Each number is 500 + 25 x the weight over the matrix's rms, rounded and kept within 0 to 999. Layers, rows and columns count from 0. Numbers have three digits each.

# up: layer 3 MLP up, 256x96, rms 0.249, rows 4-72, columns 0-95
# down: layer 3 MLP down (transposed), 256x96, rms 0.25, rows 4-72, columns 0-95
up4:474512490503511496520466474472558471534480486471470505517470501526479521479513469509510536521453498480551490479496522517501484500501525514522478490520503494477521520517520509497507525506573494489448483486529450509466515490510514507524537508499505503461484487510469490520493466487490489478
down4:495476519486526507522502487498492419527496500535500473504498488471550466487492495438520503533488501506517493480525517490498506515525506539474506484520522501497532499519507502467460487518491497489566506501500497525476495507512489455496491520474549482474481479506484544508479491505533524489
up5:490529502518533479514472499471549510486505516516485462484478486477504508524527510506518501472500490522464494499561488480518485479453502515512472546466515526494509526540548500506441505494503508519519489522492501516499527487533466509465528491512528457473506488476468465478536518501511484509
down5:536481486530505504504497486511491548489491484516521441501525504473494476510506490481495492468486501531527488492513502517470485525512493535558499531528486511524472473470492482473476519537495514519516491457480467528541471495485518546493478478488504502476501550501491517552485478504468500483
up6:561522502439552506485485456510518468490508471513491489450440510474534495494534504523541480550487459547533526525509467439516547482559546494536473473500439517500500518517504527518510504527447507495542527541493526453493473506517479473491483452508492506467540470478483510478510498507537491463
down6:505527482463499566481528520441579507542486456447509441488502476441551512476477494499517502523508563475491524494463469491534482537486525520534493511522480473508534489539495494525520537494508471472533506513499516471499503478508533476502530471454500511527445498487538438509513505480485478489
up7:503471520458458512462504547496530506492490504498507536514502455461500479514510456531500519504486535482467502479546541458475502522530530502478497504498527507439471547521471484502479495455487545519469508511510452490475515495516490503504499461491495472465556521501498480511509528530526472509
down7:515521511487549495529494471487467490481499485518509484481528518523498482507453517492543479505490462490556509507520477520532501482515502492498490501534496479526520484481480501514505519514525491481523514520473531500523483497487511481504490526506509511460493484493500517494485485466495464492
up8:497511478487519477515521525522522505542487451477493498494500504533456494479468489524504509503515473468472450458539493570514498478514461504522468505490513521504485528467527539505540503499511522507508489474511476487470491500465531549513514508493532461525492464484538515516530483499501489496
down8:509522537479473553511495500466494507436509498531510499485467521456570499462537481494485478516502463551490532510465514414499500490492537497507493442572477507492546522482491487504509501494478489516501534511481488483555509478531495471483500549504481527460533508491465495518502492524481488529
up9:517497532471505505509543473476490509499506526492545455540505461529477548513472543519484538492511494497522526504501474483448490508515486509506478510508526463495533477488471475521472497485550480499505501511549483527542492472487482524483519486557514477494430491496488485479499545466456560491
down9:498498508539501525487506501477474452454534495550491486462508486497506520494510540483485505512505502526529473494515523513529465492497493545513487464483480534518473522482496490482537535493505485480496522511473494525473525462488513474497474498502540506501513524501494483502466473547464522471
up10:476528484514498510489524466523479509510522525513488546523482491487486491496516480504490529489518521501533520509537472482497508470516505512499498475501506471492520491472483521456511518524505496506514529515473498517526488483509503501545476496499508485510477481484520468500475488464473500498
down10:489517511492496517525458510479502487485510476504519505489513512486542527517489550524506496501496530515515499512483554512507468527481516501480490507493494513542508493466503547473494510470490504488525501492489511515484499490486497477486475505497515495496499490466461499466503502497489492474
up11:501501497488508526531506503434509529491494442519511481466477484459542488558495498507487467459465504517503458496543456490472522500488498508512506518519494482468520509546515478525480493479553536508513479550493529495482470498508535483500505518537491466474500488502475518481517498496520540523
down11:471511554493497552499486488533471501487499482484503491470544487459519533497490528496478509514542503495473487518527477521480485560498494541513502491507522518465489468507475536487503479546494462484476529485520510510497499489507469494497472520484496487495463494511500506559466472485507502537
up12:470471496490535489481535518507460495522495483523498500476533498480481490503513508545464530526470474520511506521536516510543491488464528558556551487508480511476466479512484447466484495507515498468531498435532491530488473511550450509504534501522530540454490495511491466494528512503484477462
down12:500504503475482517528471509521518500557515513506468511459546536487495470542518502472493494526451499508452512493497488481519481478467556513526540491488504481501454489484507492474469476552509525468518435501499510557544550526495491499551499506445546457491463487517479479485482480524520516465
up13:521551516507484500513536512524486541486491520514527492522494500515495436538505490525502505500486496528490494486489500498513461462495499540512546488543461497458476489500477542481510488498499479487526526492483454481478455495496486491493506515483486538495513474507491498516555479495495503478
down13:462486535508477489498487522497506472534483526465470476500493495508491500438511496482508523491490502490478542515503495502501540489513487512513507532520492538537499519501504546467488521502507497534489505521493519520504479477479472516499481504468509488501485533522522517525492477474495485462
up14:471514496495577491500468455468457512496553485501500428525476490493528488496513500495529463495513515497500516495545520476483506502533460490499444509488515487485518476520543476509464546511504530538485493545542474508511508539512487482497491464482508480505552466497499463469504525550555493498
down14:516465496539503515524468486494497504548427487442550505513454516505453486504515515497502506491469505487510531501490519520502471518464519533496478505431494514491512530517539497490519488541519512525482490509494500483506536466475537498476497493497504482486498510513491467476557473507521484526
up15:477492497503501516503487531513523518517471510507492498512554488509498516448511491520507518510501464577465495490517487532463503493502507499507472485480514542466529487499467531474507508492533503512495516535461500486469516484501511520501516529445509520497483478516456517508454506470527522435
down15:528516509509503521488474464509481505514491526490492463516458527510479509559507496456500481503492507479518497509456502496510510510497493504508552483530509480523512538500485483488511532511503506493480461468516493547516470501481513513474480470486501483497499501461528493521491500491472488592
up16:475504468531470479502491538510544513533517477537474480560512487503484474481496481511478524515503515448522535531502479475498488505526448528503513523510477456478480516522529463508521510473515519537474491474474519502504498526520483486501463523490494498494491490549534472523479483511505489479
down16:492484502481514519489464483515508490463496487525496473453525532481530479476502511497477521482474479508434514478519495500522480528523533467523523477516477471487464490524548511478553501504500517481521486531468499502488543505501521509485475488470506511530510496503514531525541482485468502544
up17:545462507516505433466510488499501499530505498574483487478457485502558506470493540484524530508506520499524533481552471502484515534501510526512479498511509510507482523482548531537524468482526504475472489490512547506496453462543452467483474493487519500504499542467483458459542446505506484490
down17:503510522470477476461470451492560508494504472527512495477508508518510505461484524506507525519489522502506487473534494543551506538466529485463490443510467492524458493503494536509511518505522555450502531474494501472553498476492491513524455557478523446502545497477466507526527465487511491518
up18:518487558526494512473532483493498509494487499474526465469488492496451522460486443503484490515514518541480499533508491485432504487499476516541539462485486519503506538513508489488476524517521520484501495503423475523456482464518523540502512498534466546527497463525567490507536493465483536486
down18:490477444520515513506491490501498470491487499536478497521519523475546492507508555484511526510513481465522511508476498503558540470466499501463478501520506492517502482489493498555516496488520499521512520494517521486545490519489482510469464482481512485476493497465476510520453497492520484522
up19:469546521539509522483501551468504514467535545498528513514512519518483507491486465461532512480518468497516476498532518499473502450504458544494498530492518519478495474491484464501516461555471496498469511477489463522517509505519490477531520536516498494497507447484496492529515496519456435549
down19:481496489474499514547523455496545504520470491490492509497506464484491530491524501527462485521503492475505530521499462480522502531507565501521485515495481445462469502494522507481510484485529524513477481514499502484477499504518507502473515488488486495523501529480504509513496506490535543476
up20:499513492454469477502493483510526523530526486527457516479488497503457489499472499512538500485540505510479486475461514491518561486481515524514461532467514537491480499512511532498479517499487559477494518520475507527503520469486556498514461486501423501559495431524502502499478469542530516483
down20:505527459523494532478535482492481477511495535484514488538518542497520502512500511475478521491508495527500522477508496490476482520503476517498529440504503463485526484462517479487474494503527455435498492480530489519473481487517507495515503532527539493475490532529476515491503495501500501511
up21:551495477518508529472485509464512522519527492517482503501492492455475541558500513489512540531493519434489499522467469467451513530522497498508504521490452508503483526505455509477482485485492454486548513471503469510472502505495501475549542468508482492511510522483525493475478511550512511522
down21:546482486503512539465514482537476499487503489534482540483505513498507507519499547463480484558466531467512436490554474515482507477493523500453484465484484510487517518494479493461487493510502467503542550502477522506518495478478514474509494492496462488514492511501513532535479518496523485526
up22:485507462526494499521541523495532504526468449497500500524544497496499493488505513537523455452471508530524466498507501528506528502456484503455455499511496502437503480501504541505500480494523530535518509445505482432484522518476522474481521481529537492514511516493463512531446491531476487480
down22:491469516525492494517488514523538469453486495496518457486537484501531490454494542488455530469530522424494500489514497511490482508479518517490507507528564497492475512501482537530474480528471549502524489486489526509490521543539518497473483502526512508443472509505463508519497470524518462509
up23:476471513496520532521499525537495547522485489490472437486487475525476532528527461470474508438525491503516480487482518514460526496489514516473465507445521491508473526480504526497502514510494460466486465474465485521526503521479493536556511491505509537491556468478506536501554503502551496510
down23:502485485506496458499544503545471522505539549456477490519487460530493516568518476484492506496543454509517509542498488489492494511524489499468476501506513479532480458470453474493483567492509492474481455504471538447523541537503470490567523524487501494482501471471506547515548481452552480498
up24:488513471470483484555487544509507513485475538521484520485496516467500489505515523461509507489477477498455482511483499477543520494457515491535490497484539499475508535508481502506506485506441533533520523543453484522483482506540541515482490520540509448508510511547485458472489474504540508496
down24:584523492459513481482529499521507488488505444491508449526490519535506506483546530519492461482469514509524512498490502492468519471517501479492476534555499500525476502479491518488480502518513542521474541458505477475557481520478507517515504453464497516533484521467528495513505500481463453507
up25:519514508492474506558494477440471522503560498509528532507539535472513532495543537528532514475535449470523487529502521500557464503492522494501496449522484473464518495522485480489519472455413507490549566546448488499442505473504503483492494484569514498459470492477456508532485506456583488481
down25:469529529547523495536537535468490506507560503479457467557522497450515501492436531459535468527477510510500501498470502549542526510515512508491459446495457478511494524505493453541517560498409504525542551554463483502526457465528580468475578507505446546544501475482481472477488491431523460419
up26:504505486525505478494488508513460523535536502534525494540491464509474469513507519489484559482490506492531530566514478476507498509523491507478524512464530475467521516499516491481472456482489479503527485493483515471497506522481507500515459497500460467499493500509468483510524505548526510502
down26:491475486520473483481475505465489467506520498523532531483536478496502551525521485442495532483496523516467515549502483486538483479537497520502510513512465473495495535484531484522484495479514497464519485524500498467469510495468524456505494516503444482547510506493482570507515506490465530514
up27:500496486497482490479500526498478510490480500495526473538476499492478492497498548528497527508475491472442469503471500526508529500472547519489478533514526527485503493548475502487496523482469510499486487481528493546511515509552536538497517506479501488519516503503456430521564505469472545465
down27:527534471522480470518455504519528494504505484482516462491509521485517516465547526522492529527484489479517521552514535537498517540519506494498506477488492509502491460497449511499490516526518516514467490482489504480521512506472485521483467479493524478491489476482465499499495459493497484522
up28:533476529531476510515544496499527519480537490522506482488480501425518497483519505517540473516518490480503445524489468492459514484462492496501438515504510491510527525535507507491444531513537497502556510510513525506453499452477488485450568532533513476516495476492495526483452493509546505474
down28:538490512534435464477522516501499566481496561516533475502508543437496486465561509513499462497480498511483474538493509544532437485507476471465447493517516502466467528545503564513438474521522478507530569495511518482523501456478420544478512536486418480494445466483485540523524500513545548493
up29:486531546522506454506455516486453498508559504509559486494522508504520455501494477480512508493485527522457524486505489508508571502536463511521495478469486493505536512501484465532502496506488490534516478469474510477472462506512504492472523485546489479494512451510519472492525504504514510498
down29:479493472501488505484554486482485459542521550470526483496480507504506472499469497485493499519488509505497543517530526484492466509517505481459523481546523526497537480496474504463475486502486526482435473537518472510543521525475506482448527542492485482511499525516513509505510491503516499458
up30:483529534516512479473533494504488492483501473479588464569494489494473442478509524485483490489456470543485478500457508461444538540562469481517522497541493491499514476511530473512532499521486485521466481503461535470468487461533517513523523528480474477517523506514468486505542518534508529470
down30:467552482488469460496525507477461503568472535508557500505549531444496569510442536510489507542482497496576473551567502518477489519537507502452487541499454491446522486531505515479523510517481509458470465460492511466467466508506516494500527512534459454459563490490456528498555446501517475436
up31:489515543546486454504507446449518499500506457521486495506495501507480489525540489526524514516482453495478459504497529486511497512490516465512472467538484513466472534500466508493409509556528532522542542531492521525473452490503506505523492466534428521526505533497540560477479488510535526490
down31:525482519501482448466529549487477529495526501503509500500540511454545486493496544505474490497485446513465505524510490499461474527515510475565512494537527493492488443486477516485493476574524557534485542508512514491462475485480492501526501446491482492542512538485499522464538523492460485464
up32:518539504493505508500493510488473464473462510475500499480483476517532568458525536457507533460512506542497547525494537508488498513492487523520471497519476517455505448462514523499485467538493483500520518501529464508521465500506483536507529446489484508480492475516466537483573468524504512493
down32:491510547522466526507496499472491521508526488523502485518509522473487502487498473512454484514509478484500510469481522521465467498495492483466538477493514478502495512517514507473522501491490563547522500508540512471492528462505528476486497540470524535539515437513462494497489517505457510468
up33:492519491523476497489501503497509519527513502538496502473505506512514495489526475500495498490468480503475500492473515540507511504529497497474473492479493489523506502518518519516498563459461475527543527486499473513497504485485528460500470522515506493512473551525492498506505515480501484470
down33:512479517504507523504519488494494470506504493485513475495526508498528451492470516483471487511503500507517513510483497489492512511501516456487538473535505494505519506510506505486493485532537489511459477557515535505489524482516490534510476478455514510494501495456484501518497501498458532529
up34:520500482469490503523520483521500488507445482480511494461533547516491490486511474537531542509523467488482477494531524511465488471511500518497493471500481481474479480521512497485494521506532516464491562473510481477460530513520467501489506475569569481500483539451536489484521514472476538474
down34:506476534441509523528474490450526522470540492490483489487475495519557494527500507504484481519523493474471505472494459472510505461529515499497536517507472531495456472568513519513500488511515540472509511488475496448505486567488530530492462540488491491537479468495514522498506492475492525482
up35:499547441483480495513509482480473513466499489511492494534489547490495516557489524506518545543478504491503495476494523472506467550473467478571499479486447487498546462529463515512517497512444498447479510491486479470504495461529520484485554558537465491534522480511454504511467538574550510446
down35:462538468514510477542503490495492535545526491491445506475460546491483524508492493532463506568395525426545502496501525479496511501479513522497480484461536485514560496491517484477482460460483488521500537542467487504519511410509492487479567468506433514530509503522530477564502496588561491455
up36:498486515513494465466483468499459543495520518499456525499469439477533451482561472494488526517503533507531530516563465514480510505524486511502506562455524480517538589465521505523479453472487484505517472518505545488534493487523545523477490469515519475494491522461463491444541486474533529449
down36:495507547518442472451530511522511577504515495505486503478495480484550457523513472447511514533468485506528489550540475535459530476454522492482492542451504520478479471501504499500426518512480534499456499483452534520527507468527501490483526516500496466537448510505520451484542480491582557505
up37:508530496481513507517472463485505513501542464513495486464509493519472540454523558491568541530535464475534520515500488538501492518503521458489460500504504499451494527454508472468485513492486489529530544541503474508478499483461484489500506463538468489482484530516484518507429489546517501485
down37:500537515505470506501483500502537563554493509491488460543497500470475542471508518451526518525503488499518546493517478494488496487491469513412535509521491523449589501488472462482471495484473517548546495528461490483519501517513511474483519486520479548511502501525500452449498422518514511478
up38:524491499458452498461499490495516530495536485499561494489490515469484476496511533444553524494474470548488439523521520500459533468514472498523484547511466482538500502523450462506485540490534512533544505484504521509506492453493515480525468515532521490473499465528521492461502493526545481520
down38:507493491490458464474528485492512497462471479510531479459541488447517501517504482497491513494546495482488486542558488501501510501538494537512501524489473502490495484482479539454572472524490477510455498458562503465509510461482515494549490488474512509525463520511509502523510517487505512574
up39:517489495492483511504482503486498513521499512448513447527504536516484473533472491521519526552527495502483467489531494467519500466511479537504488541529495478498524517514502488496498508526522519458507493515515460482510463469543471517508538505501506539467541491488468461498509484486524481495
down39:504532499483500538507481480469523501503496501542497481502504504506509482482471518464477501480534531498534515511483488474525483508472524510477511435541479492539510546480508513469510482474516521498480493504475480536473491509493524517497513513478517492507479487543523474483486510493450531537
up40:465503495491464481497536541516478533497486517488487504527478516483507507505481479485499499527482500502496498463492507492516499493488474495532489578507511510439503500515491510515511471493498557482464507473530514498525525480503530530492503503507476500531491506474505486446559531454505487469
down40:567533503491488496534518499483500490503522491504508512486557509526489507469492504541527509494547454504507471469535510477477450466485487516463502476530522487478509492494498499474504489487480516507481456521494464482477521503502515485528456551481470490484492500521475515554490540504473518526
up41:536486534474455459506514473515471485537462503522508524469477511529510478481509527480492519474497477520482488448523470531545489476491516491497507503541469491502500460549521530478487480454497501526519534522490509530510499516540533509520506504524537483489501510504533473505511467460502511439
down41:509482485518519503500465520515480472465491505484511460530518497476500504546490496487520481521483523508524506470504465468488548503472507535497483514519502529505508537476477482519477538506518545505519530495481488494512504506474504539476495475474540492538476498467472511525488501499488430532
up42:526496528488489491545498423490484488502496537515460477471469540473515508532512513521574525476515490479463515535546418424492526470512541457497447465516500514497542470531507508497448502528444497521505562525493474480527505530489482572502504492503428494515527465512506508491487459496528566472
down42:545397536514514504454532512546532510536466488446478504456506465471530506481517526509557451491493516472522473455487505470545534474486531486546497502533462540516502489508458532532489489486499497535568568481453483442510460461499498511521516411476496495522543450490529520492513550469493522498
up43:494506484473525493507469510509506496505489493465501496480522492501491496485504527513512518476510484496515481495512487497490484448496527545487500475561494499483467514494496506475548521502533530536495541509519479522472497497502484532513508495542501512476502517502481474459545466491459512475
down43:464474487474512489542509456487498510502476455486463458486446483521483525501503520498497543492495493478530493480525469491503494493509524555548541470548515478476447518503453556477528474504579542483480516555510450497488514508472520519540513520552513510537457519504488499483472469499515494493
up44:464479483521487524515533532512520516470542530523472483474497463493511489493525480505481493517532531518507483500467463472489518477532535501551513475529552493495477496475520420477471465490486519516488531479482472515476474484530481554468485516488495497502513496483510501521505475498545487503
down44:524520503469520540496446514480471503524471503521535503513475511485465499533445518520517472520512491514497485506514496498511485507485529512507474521501450452519511509539513525506520528481491477541480486503471499501543496502467526481499490488518500461476504498487477484498508539503505507492
up45:528502479504480508518472510525539541506467514524453511481463482484510530512510502472501500547455444503495478504486507485491516475469472524491501514525524496485506525514490547536471457499510477508533487502511479500477516512532463527502494504453488490481536469533452510486530504527540500489
down45:537497529529508476496531518478490514527494471481512458487524512486501497492489499511489493492524513535492477480503506489549506464507540503492486502428521522523474505488496498441472456509489548455501531500524513505525491507444485457484503480518522492512520547503495531499537503486484496471
up46:499515496537531533521459456450472509510505531492495487527522516517511518481549533515547543512497476482484511564511487481465491502478490490500507499511492514477418507480486528502516462540445486496479501462511508512468498438478491485485488515476521501488512493501522499485492511516539515514
down46:448493515516502514522491516487501493478477472522503487497514510457497524510472465490478489489485514502517524488486505469508498508550520546461512510492547465517518510485558525476503533471508514510500468510503500519499526526514501535478499455509490457480472513489493539487497504483471496527
up47:514497500533524494529527499536519544469491547471490492518447552505553542521497490483466485481471496493454511512539455519541450503527480495522515467470499456511567531527503492477514482494503465451512529506462489482522494474535467512492512493507487470476496481478515529508495498493474512547
down47:515565502519507526465487468525463519491502479471558498514513531481506457529498494470513501530473485517482497505445469504525516503530470535499514517478484509489501515475528451502472481534469512459486497505527488471446514512498570499510517508489458492513505515512523517516493496496482540457
up48:505479459482449535498481533510461487547483503504515550541530555470455518531524506545512531501488539467486489493489479486525490504472527511535529412502535497482486500533457502536521517463482510492516491513508471517463471484495496491496495455530502526491491528507479507501478534485544500468
down48:486499473516522517529480438500491475499521490494492499479563521497502460500527506492515487513482521487505548520466485474500454479496521536464511509457524519500498501502523531492465489533530474506481524486500500476520467492515497525483510526506509515509474538453501502509501489485497506517
up49:468508518479490482475478473499519534495486507522491504534463513482502531492499521504477547519504498495512500486494484513525548500531494490531503550465471516502479505506499492491500517521509443474546534500489486501485496485522519512483495492495497493512523471491515518513480474504494492466
down49:487509515474532487529480480537502513515524478492519484510490488504482499526491491495522475533527503493495479494487484492492478488515536492529550494484521481492474549497491510526504489434501464483507474515543497518504513498520507487533464513460525478525481468483518479550471472514508512501
up50:481494490546493500509510483510502507453505478502490468484473469503530493461505548519515476497516542505490489475487451486495490487535466534492517473523525520517472477532482543503534499495494542518488480507513450522501506525495499518501515517544469506474516510531502452501481506509524505450
down50:479489507501502529502466540550458475506497492472503505504546502452475456514486522483467544507503493512549513500522545507511479502478468496469499468498497502454491522477499539515448453517506510508537533508450459500488518528497508510512467487513519510526485518481518498526472519475477506564
up51:488503489485514487501494510499483474510490537552494480504495478514482496490490502464470500486530513510510493540502503522501515525513502480524474515497535472530515504526486481498495452484480497519489541521497470479452526530511510481468513493486479557473479515505461531521459486546497493466
down51:508524500493542491502487495497465492472492515506546476480478470522513458489485478490508557533497496543472519499479501485498466515489495496510526488537505504519522490514491496534506474500495492550471500495506507512527491461471539513488467527468538522492474479482498526531448490530480494497
up52:448499500471529469486521505491456503500495530528477474489471508533490425473525478498507534478524550500548493521528471522543526513485487502503538495471528445551468494510525483483534525504500507483529483507493509464474506506487483477498491492523452511541496497543495484500452507534483521506
down52:524477535514541514529514506490544479482451458468486478542490487480490508478518498491519474523504497506501492509529512481476497502462514503496496468515488535509519507502464479491493493516517527484533492520490500522484495493473496487489481503488525476539497533506496502536453508466500493549
up53:506515473482492456534456487463553501517484508514490522518502524490524511551544552520482531510470536505475501518557488511503487417473511488486498489467491505492488501505475501514460468481481500466488522557497497456497492476456477528509523477484499527479525497499499526532538507521526507502
down53:510518493500475525498475507454483488479503529535532522524512501454475493546546514523527490475511532507501474501462515485486487442469513503515507505459532512508490481498450514475493510458538520480495525510522551461554448489481491487525468511504553492518496526495474512495511516462516496511
up54:474489494485557528506493523504477530515527512516454519484492518526505534517531479494541515506511509536437512541466525529505508515539493522471508525515480465460473514480500483471461501518510475467522456499477545470468481518470446454550497503495488503522517493504494472460520537498515490492
down54:489430508525518508523469471481506502505491493476475520512534470493492522450485485481478465488552522535541558536513490534510482538503545556441456507539460487545469475446532498516533504473506474483474486494499521519510509505517519551542497482442449481477494563483488508495534470540501490470
up55:492484493472509466474536449494502452487520491497510538499490491482518469509490516493517485481491486493514491482539483493456525499482448527462480456538519486551468491482514490508515519515492503493503491489592525495522504532509525535548581457527467513536485496501476511524499529501485503501
down55:496478502536530504509502476413512479510539463545503543495498487501535484527494485530522505520537463478516470496524508483481521539471461555521493471523533505499473432494499510527474493515488466510482480530539499493513488513474485545488496517540434478524476525508488490505507547483505456448
up56:539437527540452474513512535528495523476498486474520508514464517476532535528488478518498509501518481505482444522499469490506456482490530507490510500497495456517514525503509504495495537489493494454511516543511510486491489488535513464510501480470516542507461500495510514543480508504551456488
down56:451517515522527533491475502471526488509468518522484465504488473513497466487486521464491486484459482493481566508511511502524538511503519493482524520532483534519519474497500489526478506490524518501447484465494482499515544529465484541487517496494489482507474487490550546507499495484474473537
up57:477518484527508469553477509500523544499492517521483530491514508516488464559511457530480496518519552481515487484505499494483480479514510503516465443451516480514485513512518521490521519497496538514452521529532469485424506510502517520516470467455469528516493511494463525486458489506529493496
down57:540492490483537533536513446482470478513487470502506501495524491482452485528492469491453502464438533517555475528473517490492504482501495528533507494502499488496511517450511483536485474508549541493507526466488526504512495521532545435511484497484494482513491491511522502528495492517501512517
up58:504524480486506475479521466515550552467502562470500488499477487502495476575495481514490519499534492454498466518494479492492568484493481528481526530498472477496526487504520518517559497525477501451479483460522515473546489461514515467475550507514530446497505502501505494522468476498468500543
down58:529505504483543530509477486506484557437493503491510446429458485512505496546512506513511509500511489460466480489474491475539515556485512548507494504522488532503501507526519521460507505551473544466484477472522489540535479476478500491493482502491542458503498493546485512510466502539474463500
up59:521495523502527501518502492521498539446476531483496498512462467484502537472470491485538472491515527533499485513503510470495539465468546509519472488477512460473539485483477506495481539452522492504514508488505509506524551475502477499495534494507519491494518484509487487537497524472526453506
down59:492496486508511496493494485543496478508487541511480468489525513529497458495506523506494529469526500525525542520513510502498469509498448479514509480507486494538474503521506508515488512458502483505486475484481479505536454489493533506508465548498493489521477518459517508490477486510502522501
up60:551460487479504504502545538546466479541470507490505528444463520473509481552478536516498432478482449474484506523499510514528474560584473501532494485475506482510507513554534481500530496465483500515559472498459532463437517531536529506472488494488523498491470491486525457480533499478490506486
down60:543490503502523490473503549487511532491493501558437487516504480514502501439553523476505502462526470459530522471499522502498479454457470503506512533515490546477483471493523538527481515552517516484491453500493509546444501516496510532567490499508497533504480493470469574483471495519462432491
up61:518465535481538492512515454462544470487505445513502544455485495519556485486521432549542491433475507494518536558483539497480488460492522515502493486477482559476546538488521528515466472485498469479485529502500481506517500499481496489509570464540463508520502484477543490505496493475487537500
down61:530488505454508535499484532498512520536536512488519518449448521503520475510498507510552494471522477465460501505519482456530524509461471510494526515496517479540535539507497478525458476478484477490471532507471529511515503513532515471531472526453451454492469484515466486484507557517502526496
up62:514524521510499496503523527489485531538480534514511476500463466457488447485542490513471485498493504492473502492528490516475473523488492519537533490494552498516520529505547499454494495517494528563500456512442459470497485495534487472519499495512494474472495525488546498510506489484482504508
down62:512476512423501489489476502489479510492493465471494512453526491507542529505455496500531528484500511505514493501510522540519526487507522513456480525501492497514494501508493485513488513540491504476488505513545528502510528514473521524498475513506529504506420492507454501521500484488517454491
up63:481510499515527483475534521496524481499497536523500456537488474516516498476501480461442531455515485503483486490495482480543510522487553533516465489480525483477510502481472506472517519512549473456481515526520483518526473508514455514543528475501516504530516484525495488495495493497502529493
down63:498518511461477496521473513492463483522467483504521501518522514497535504470496517480474500526517517462533498519508544514507494500500532488440531472547526501518499517479491470511507489499518492492487467480500531501499510509524565497515486485483528495446441488486469466525496518525489479526
up64:530493473484497532463503454488443495496488529500467468498498496485572478483501505477485493510477513507506511511459459520484472547493510518510513532481504479475529552475504449528515470518481464494540498497478512472460519502572529529522538529528501487517523539499524489467562471461471528516
down64:484513524493520525524546520532493519513526496554504524504483499531513450512485491480501460477493468497507487484462520507482483473536465512488452503525464492507455466488520445530475462497532511514512467477533489523485550505469479511510466528479520480471526530506509510526499473496529555466
up65:502493511507520503472518535483461494511505557500511462478547482490487496503543460478530509475518523471482477506468469487501516458482545487520449529506517508513511477472491516513497508504509465557520499498515505498503494467523521522493498542472464446511529476514512514490509477495509523490
down65:485496516539490496563487500487489474518547467522515520476513536492477489485487491524502459510510468505523460525545476462556534512502508500469526467486479522486502527528503497488473493462505513506474481504510520505502519491495529460507470518494521533475510494466471520485488553516452532451
up66:454436495510530513485517502518523510481475473494463504494446543475505504503498492523485486474485520504479506514557475491487515510518500555513486502515499482460554540495507478480532522521494476494511500495501486529502497526512475483530515527475494486524495486507469494537461541489482459498
down66:528519534479474494511490503513519524504504468486501447520506491539488490474498508458510501496513497519518531470450479525532471508492490477548528504495503504510481505458487525525487509461527513479489464499503481495505534497500521511497502497498513503467471525478524483526507513520501494499
up67:469501517514496461504474479527493457504481505532513466506458498497463509518475543536493537476518498469584482503514491518496526491508477508491459517506517459488486508482475490456508506507500516527501478500457510504541560498518493558534514497524532516443513485496508497527497520500471545447
down67:456496551503507500523453522474460479462534468518526483506497530465506515535519497493524490506511515497517473516500486499554456446486505489486534466525529497486503518496464528528487489465525498493495496521496488512524474537471482512505476467473478519493482514480509501528504552539497481529
up68:511524477493532516498478533471472500489550523455475475504521495540489520492502488550547510498514495540529484519515507503503476512470516520506482461459527468477450492512525515486511489487480503511498497510553511493489493582494456514486482471506514477466456535460525522493506470478496500501
down68:466502514501500514546477501487502468500446521484481490452500534516503497498510494486453486564480501485469493493519516517534507474499511487538467499487527483462469501497554500498520505461543515485490499499485526479501533552516490517537516484483490511489471460509495479515576515486532516498
up69:518509483517504467511525479482467526513498516510533452472522502534510504528475534471477505494526496521515509509525450492481517520499551434530471503511550473517489501498461518468485509476493521504481508503487545512439503437486490512500547482481463542486513537512486511530512476523488428519
down69:482489501479493572492470519515521508513556528547522497482516474455487459460541525504549530514503531515493517534479536528514483511495471538495513491542457509459484531469508464497427476492475509494504489515544509533527490485496495447498506455539533512507493449449448510502483501483480497471
up70:541483508490495486488512497507500543442464516477502504454494540469496473489506494500572508464552536495486500488509496510543507482533544512552502536518484462500522492511485535522456517506490497530499505510472468457517446462534512493496463511501495509500502526442495520513508511527474460501
down70:486534532522464532510514503493512500519508506531510504518477463529509530514468536474444539504507506523499484521509503537461463512485452489465492454478507539484489527476499490489538483490493505485433462505500487561491545534498490486498498504485495464486519519530506462532485508489520528485
up71:472542512503498539501537446487500499457516494452502507507480464502503555463523545480522538544498508521498484515546462451483535470474461463550513470501505524486512491440506506510536554514481506515494480475534492485481479496501482501506507511477485500493500518466506532509499462478510507494
down71:531506484475508506491448524482499530498485455485489490443545493520522452536496495506504474541504469504475475469492522525481525498495552489466523493503487485515483486492546540495536504491503549502496458519518504482451474531524528481496524509519482522517455460502490507513513514522459519520
up72:513508498528494484471530472512493504489546526511514468492497488457494508481460539477463513522495518529514537535565531519484509478490476520524503526491443452497502460491506505506477538447470496506504515471515549463502469479508477495458500512510527538499543521496512500478520516498471507502
down72:490516540481505529511478506539539490496521513510490453458546484528491496472514483530529462484481467497466523480521484514551467503542501496529535497509503496523480495498493501487512469448501533504474458499520507519508519510501474549529473494475504507509458436454468525538522489518463496519